{"n_layer": 13, "d_model": 320, "n_head": 5, "n_kv_head": 5, "head_dim": 64, "d_mlp": 1280, "vocab_size": 32000, "activation": "tanh_gelu", "norm": "layernorm", "norm_place": "pre", "norm_eps": 1e-05, "positions": "learned", "qk_norm": false, "attn_scale": 0.125, "bias": "all", "tie_embeddings": true, "parallel_block": false, "extras": ["capped logits"], "init": "normal", "init_std_qkv": 0.0224, "init_std_o": 0.0044, "init_std_up": 0.0224, "init_std_down": 0.0044, "optimizer": "soap_variant", "lr": 0.00515, "lr_mult_qkv": 0.7, "beta1": 0.95, "beta2": 0.99, "lr_head": 0.0121, "grad_clip": 1.0, "warmup_steps": 200, "schedule": "wsd", "decay_fraction": 0.8, "decay_shape": "linear", "final_lr_fraction": 0.05, "batch_tokens": 262144, "seq_len": 2048, "doc_mask": true, "train_tokens": 516800000, "steps": 1972, "dataset": "wikipedia_en"}
Each number is 128 + 24 x the weight over its row's rms, rounded and kept within 0 to 255. Layers, rows and columns count from 0. Numbers have three digits each. The size before them is the row's rms in percent of the matrix's.

# layer 2 MLP down (transposed), 1280x320, rms 0.081, rows 578-627, columns 128-191
098:106144132118102139103137180103094159174160124147170159141085108139163131120118118077132165139107118136116103170090120154170142147114124131150134105165151133145126092121100130122133142106104123
103:121106140162141134140094090123125120101148141133085143064103130125145135089111119093121095120119096171060137145108112116094117100115118123149170096135151130133102123125106124119122109138141145
106:113103089126084122106118130120133138089129096128120107131104122100155138127139146138147135163100138126117111080131136137146100127102139108117120127155135120104130121143160126139116135109151172
093:122085120157174160131128144121135114126176108144147163147133123165141134142143146148088134130132144163123129098112154155174116111104130106122096105161155160105134168120108143105156121120076111
101:162162150112119085143089103139083142167081138077160140103122132145151171100128131133189142143082140111154078141132136125125097140164156134150166117133069088132118121102122138136166144152119162
098:126121125125079138130122143111127122117205142102139104123134152146127162133117142100117110141151141102131105090163104139101101113142131176137107110123135109117122123077133153194124106112159172
098:125148151169128116165154143122117101083147100135133155145106118093158163106118142118152159133125122118130118115099152112124105163125187133134116067149078151138105139126144113138121107166132126
103:133127150118078157079118153146122133122116128148131096118121117122165134124129142112117137106149102108155101112178115118141106096116123114102103123128107118129165113162125122074113130124161106
099:172131122137157164178156154139173127118110107114157152111148129097174151091125123170143093152135147100177165142115122127087116184127118138102124108118123114163082121129123102097166153089129118
089:166109098161135080117074153149150133111136148089140159108147147126143109089115136108119156130106123117143103106121130146150133115125099074151102111093144149134135084105108140139142111130119146
094:143087093100117092120144130146146156132130083117143102121043144128170109136126125142120083130122141155158116146124157153121135151174139107122135152104141124114103121138124086060124135123136118
101:152106122143105135127122124102120150130111128096166098167124153181159167194155141143156174121175122144116116122134141122142160126170127135128173121149127149087158121154128130112097153072142123
098:093056113112104131145131116132119176126172133126096146134143107162131139115112135113164115149127133104161140118143147130151143119105110117152113177170141107090095138127159089120109104133086123
082:161140163143136141118114126113096126127124105103147140157090154133079098115097120109132137161081082157103144118122138149137125141120133140152146146133159118089148117166116125124165107138113106
094:162123130130087110135133138133109127089150145147133145163113112163179108140079142097119161134120118121117141121081151122125140089127133128123117135149179133090088098128129114095125123094120122
092:107102088126165141151110098111120108127120150118125142129117124122144106183118133109147113117130138123107134102170153059123117103121110122115144127124140150155119135139209139130153155114171162
122:131131153072122129097135138107183142155113131137129111096149127180099135151137124121123125123103152169143114161128127082136176140106143106086161129147114143104116092143131093162097119118121104
087:087157125171126144105108144141172134101139134165124160126099116120144129126122155139130144130126109146147126138166111111122140155141137114202112153115146113172145171112166108136114133136133115
096:153084107158142134141147140123125170145124157151109178120148129130118133201137126119139102146129093157098147150123145138152104131110109156150132122189123091093136161102122150141153147137160121
097:100162125102135174125118099131087082104074103196119106147168135131144153118140163141165122102106142150108136130098134097097154138116107129124074154070109122126105138111139135115100114106149121
114:139111102100147136138109151095178134069145080147139107144109110094115139118127168159114164125069162122131154104121122118121102101130132154131165174135122135146130157154156111116110102098155150
098:150140150116122132111126113126115134136134145097118118161168143090179110151171132099150136125112098093133135125084154087153098151123151125150143154078119164152120099123111146129122121111095127
098:135133124115153100193108116082140110141072152116119135122142143077116145094110123102094144146127114142127119057138119146156135122143151138126158109108144121142187143144098192143132160134135111
091:123129134116125125125108132110145142114181136038094119113111094124156115138114103117143102151132117113105121142154120116142115088120096129085125134165142135146100120095171151134090076093160107
100:131152137130117125118100114141105109161081130128109123154137177086139139154114180150114134110134146130122109118117117145170140103127139131115119143124115128119096148123125143129131126145154146
097:144142105192141117161139081114135133140121175106101137135141132138121110149094134105122090081106137140078138152153160114119143121109130182117153113110140143161130181135144152136072094117080170
102:171131149142127090123088117134093096135071125116125134129140162125116125089156119161129188140109157128129102086103120113152104098096148126126165107096087127117137113104156100128160178161128120
096:136121126122155114101134128114141156124182145110080161092114143106151120117076126089137099169113177140150111111115158130156118146126134135104116154144101118146159129132142114081099092139143146
097:117129096117082084131158173130151118081118166127093097136152120107112137136156146114144163157136087112127165069088107125145096129111132114143090116134148127119114127140129132083150139147089194
099:122152131132105078130127107093133106104056131098140067116122142094153114141117102158152106114128144115119113157098094130144116104133091117130115139160173111140119138110095119112152116105079119
085:144115112093143156119143141133109096130124130100118120137114145168155134142110121074113187135096119175075088150180107119080140101126149122153094109118140153115167151099121096116108140144176148
095:119132128145170128124126112121156107154128109146141127112113089131119138102127124151135154154134117118128158095077127120120140173114118080099147127142095119081129137123134096168121115113142090
100:132129093137098102132151119093169165155093099086083149116178153126112132153112170107126121081158137165152130133120113133111173120118148101130139149120131097120157123109141121124099110134125131
094:174127116119121083141104117127142202188120130160098071162123139089127108129147145147073145154096155136113087128131110139138137135137109107147138094168176164156129143134131147125167111162135143
083:114132154125148120121121136113113136166119062119147093182114117153089150140125080094129194085104089118171121130125146122099090163081155127110156095116140088123097175146131068117116166107138163
094:107125104194123144135093107126112100128116144127145127124139113123132154142120137138167106138140086117129140147134150136117114108132086128117141125112112143147124145136145160148140120175119109
110:154114133098133130132139144148091086132159142152101109116097091163088156107119150153131107160127111157088100131135133125174103104121111127162126102101119143131134126160163151131112109136137130
105:118141133139118158106127132153114144097144127111140157138162146086083136150114094165116099117088078110130109156119163146158111089121091149130112117091108117160103139132114122143100091124152099
094:129120121100150122134120141113138107154132157135131083132193153103081117144142119111124124104147112123109107126100145095091129110102139146146124090104116130128171083076115142135122122125129141
105:134141117123135126107118129127145149126132144099116098125112140105140176110136157111171136145174130114128104108095107122132106117126157122139126138095163139116164079131119120145166113144136111
097:092153131115113122134116136176159108119147138145114142122127072133116155129151158149115150108116130069122116143156104145157132129084147151129089126105117099138117121109144173083122110109112129
100:125137138116127135110123099098118111126112140198120106167117110118126147076118141129110148122180103130135100101088130138143137174100103160125112107172132170144156129160131171116112138152135122
097:105133148128130132150146130152160111087184126133102137087151114126106161089138157107115093130130101131124109104105140146118102155141101148110089151147176130124158132122104138146110128133151130
100:124129135137109155113155127103169112123110139145134164091134151157090119139085163128118098112126084087133115127089149111145152134135113109128084125114141112137120140140131078153145115109138122
091:137133139118112100174161118155139097120119113140118136132154127098115094114140135162116126098129092127142107133132136124130101109164134113160136159080148172115107103149108137080157137150159154
098:133116146120136135122081122126150168101119142116153104110125138133184167124149094151132113129148141106146073136114175131139127167140174100138153084102103123145125075162142116141125124133112137
101:158131170127148086119107126094145126121176097117139091098132151132146126117130120188136115131139101114126144156117116098090108111159162141111146103144135119131164168050115147108114130147106151
102:111133111110143162124111101118117117140132130109129136170145163150127141157115140125117138132183108096122138141134167168127094143148141146128145152115129132095080116048145160153115094112124127
109:125146096128156106123107110147145122105111150127114155149133194100101131133132150165169189138115135110115147128119133122124100120132146118122060159120144134102170120127185157125128101150141131
103:150109106131112159130115123117122111163132152129106143140120153091125087102173132109162091156124173140118169138113153098108130183156103111109126116131134144178051162096118090126122136152135114
# layer 2 MLP up, 1280x320, rms 0.0968, rows 579-628, columns 128-191
103:152173122103140150157144115116162112145105103106145120113138133099135144128135120066099140127127115159113124111090127148159121128098150116123107136180132148109114098115119107121150118100111115
109:140153134120179142133154140115152114133123135161118120101106088141126133107149142137127093110156145126129118163128087084070124119155148172141121156123141118148135120120111134212139136133131146
089:141133123099101066105165165117132110123117143106100088127119165140086119118096124141143120130106124120118125159145097085063161129161115130133140111112117125122162118133129136128141115109171197
090:167123150106127130119129136154090116147101106106131080143134158148099125133105151128081134114161141129151102112090138099141140106080158148113147060108146147100075106118136153188131121153125147
100:139153121108132129115135098156111164093117159145106129133130151123120155158142084161105132125145123097158117129157118125151157170106139126122161113144139129098114164116171116096140097115132092
103:111071130137158128110165149136100116140136141120151157156133124115146119144166119145119126116086127166185165077143143153134138160102133115115155126138150127091133105115128074133122125119145115
100:169119111153108080143147137098150137133099108179070125127181138119108149114050145137116129127091097126179123089126134115084134134126125131123145096127120123120132074158175151150133163121133107
094:091116132120145158128126079126113151117138185129126124134123119122086124168137104175170176085134119119123105103145126164139116162092128114103144156104113108162137133154161157132162138157149121
086:166103103122148138136129087117075115170138134124192166110072100087127119122121101088115102128158123117137109129139145109123109100100092130116111153121112128085094124148164091108130146180158100
095:118151153118116115122161163104121119124173143149123137179170143137081143126091157109129126120133147121097133135114098116135125097086112120105119136142126113157164115107123102148137132164143166
087:123141141114177111119107134132114128117158106169138109147164130116146086124072114110114081096132110106134130129142106102147122145108111146162133128136151147127139080056194153144132115147119129
112:115177124165102133105120114134141098119108112134116132118079142115148128118146097150093151114122119126097106102097119143104095130162126145127173094108136135185098069098133133120144158109156179
087:135166061109119137127150137101124134107123155177129127144092119119196125138149118128082134117122125092149088070149129115145136108160125078095084143112138161124103123139169110169086151145174160
103:101136130106117117095145106109144124121114117140118131077124156088082142129131136163127110115139150098107125141145172125110123129092173156145151122092083074155142137158094138117139117153086135
093:135193132144121159074108111101166111142117101116156120115118109126135128113142149120089166176110123141160101134129105145151160123138095126157107130099093184111176122092086137153130132081129153
116:134074120160122127141105122110115155088101115117162093159147103139110106101129136163080109127136115119108165151082102114179097118101131133103141196106125133155118181121131119106111125146138122
090:115149104108111133092147128119106156138113110105148110109087185108148136121102109132159133111076123098121144179132141125115144138103110153137143138112127105114158132145126122112117141096127117
095:092133119151102132140150101148111137120105133138116109155105157135111117099083137147106115109093174155120144105149133186143131123108126114111143122098174079120126155164184131136137099104104141
089:132157146102160151122089147096129124108116095118130113097118150098136165109100114185120148149125173119123161116125054117148133140136120107079138146132148160121122118149098152085120153132088117
099:156128128129152163152132136113114125136143145142141134140184112118092094166142112098106099167134102130128141112128190128163113141121095192143121140125128113088120085121063162130120145148124142
084:112143125123112098127116149112149120117122133141061125107160111085115116085119154152124122100082164118110135129108141143153148139140108169152121154123128179149065109132122143076138116131100129
094:153153148093184168131146101149141092162159109144159134124078091111112115154110096102198096111106125109136167124158155123162121148120115122080117155106133109132103135083106099132139122135110140
089:166131148088122174124127143121154116119098163080115152155122155150134101135097134078125128101098129124121161082130135093124128126142123137115133139112134089099132126158121156141104113164104113
071:126131125142166090159155159132127113140104135177116096115149159127130134157133161115127147134140173100156082151110168099133146167129084103166113131126116119100108112133097154126110128165133124
091:127176132098144161126125105081127113153154144160122140162158116108088133163123120091115165167137092133150085093113116114085132146150105086123099110140107118101122077107119119117152122128152110
098:114084089120167099120125095134127144148115144124108120139143120140138122138148145148102160152095130118104123125180115136168143177117139138089120125139115111108097127159142104130134171136084143
090:104148180122122120124120091156101200068134142117116116127160106151108094128164151182110089169124129128129121125125103159115142117121154168118105104143122112113115113131099159131143146156117137
093:134110123125159156132110118144119135154149097103138118150123115132099124104124146142146103145166165100156061138134153063088144139209083134128127123089113145155171151144146129123110126146164151
100:141150196137090150136087098144172168130118080121125129109128095144110111127129146130094180100136095155146128117102116144100144153109098148115122079134119115151145129128127149139141136145098134
087:172169141117117127124079143112139094116101166201122091125136146081106131156128161150140111142138188127156159068117146156122113144116119147078127161139129113120132103165126139159139104120110109
091:133131175138077107132128100113119114106118101152110174137119124116078135114163146116140095150100126141121113125121116138109131168123147121140113138149131093175095160136139122177109113132111100
103:156133118089110140118138152127097107135122143133163113143087166151069097144128132079166146187089082120142139114124141144085147085093114164113141095107129134112111083113144148115135091080131090
091:144131110123104126148166149091104152108110169151129049129150153115091148123118111138116149134137150118145116100151116115118153121122092115143127124126091135132134110142124143120106132102089115
073:118112079104118115134142122113153160101117145154104117121128155151144141067112165160133152114136146160150143131159060145120123093115094113107140130104150160172140116154140185124103120129139135
101:118109135117169150123184083122099133164141120152123143124131121116108164130119120127131095153110167142133119109105089152125126138108109107132108152081138158099122117127124142120125091087126110
114:142109142117136122129117095123143153142128085146137122128197116127167152160165122161145137135117149121153116108128169140121165125109143114070133114096096163128111123151140095171150127088145119
102:128182075137103097142141152162105138114123172166093086176119122117124117096125125135078106179144143134095146123138116139136097136128148119130129084076126141124148108159139141127139123125129145
085:181155123123116128142128104098091141171116133086150174138075073121169162145138098122145121115133089092123118144110125098125084140149158136126123130122107126139115153146153121146128131142136138
100:112074136124139130110150131113103132110157100107111149078075163095143103110098115154134102123154136118126116126127121116105090141182124062093184117160106154138156134113123164161125140122138150
098:127168130174123118147157128117143156118124134110138114133105104084097128134100143144097114121115105073119103144129134154140161117116087122086120160125141139128134138108119089122112122176115109
097:150162122112104123112101103118165123178113112098143133180129133109162145075122137125142073136123123158140124138101152123128161143164147137152097158134127100117143149102104173107130141097157112
109:123145141125148095118152172127093133116148104092120110137125146153138139142130095134128133168069132178120164129157092143116154175135137109081146136137113107119113101149147131114134167110109131
108:116136144131139145115162130116125115115175123119153137144153103132146100143137120141129117127106134132113126094146139131072139125098085160137121166117153132151181132117124167103143123135150159
089:114138096124098137109144132187153149146090135122169121105063117119125123118121130113127125137169172059128134133125121108125158141109122090069164128134116159171120133107128131163134114129133146
099:116158122168159148095151133140127147132163137142101167136071101113096155106159153157139074147113110110144175130140133093134135114137141104154131170161106120107107134109098132110111119160128140
102:178136107097087164105113143083137123062129122144135115121136135138090122157079120133122100121146170117170135135142137150143159189116132129092142123154132097080131134161132107096089103093141118
097:135151129186096107093110098144125101138109143114138143154120174147174149116107120126128101147099082133101151130128130105137178146114129121120084150137112076153142125111093130132111161150112145
099:129095152141110142087147075154135151156115082159124169132145132128132161132126131112160110108106147151132155129119143143139132129095121121135130133074114148116134101114107134117117144106129120
093:116151099138123128117144094145123132150131158116130160115130174126152147160105112122130173147100137127121172118142134121169183095094155116100121146136086150126084182157138156158124089127142119
087:104145102163143143099118096114139115147139149104143153101165132120111166150120179138138121172131126133116139126141127116116122151144131156088145151175139120113158102161133151143098144158144125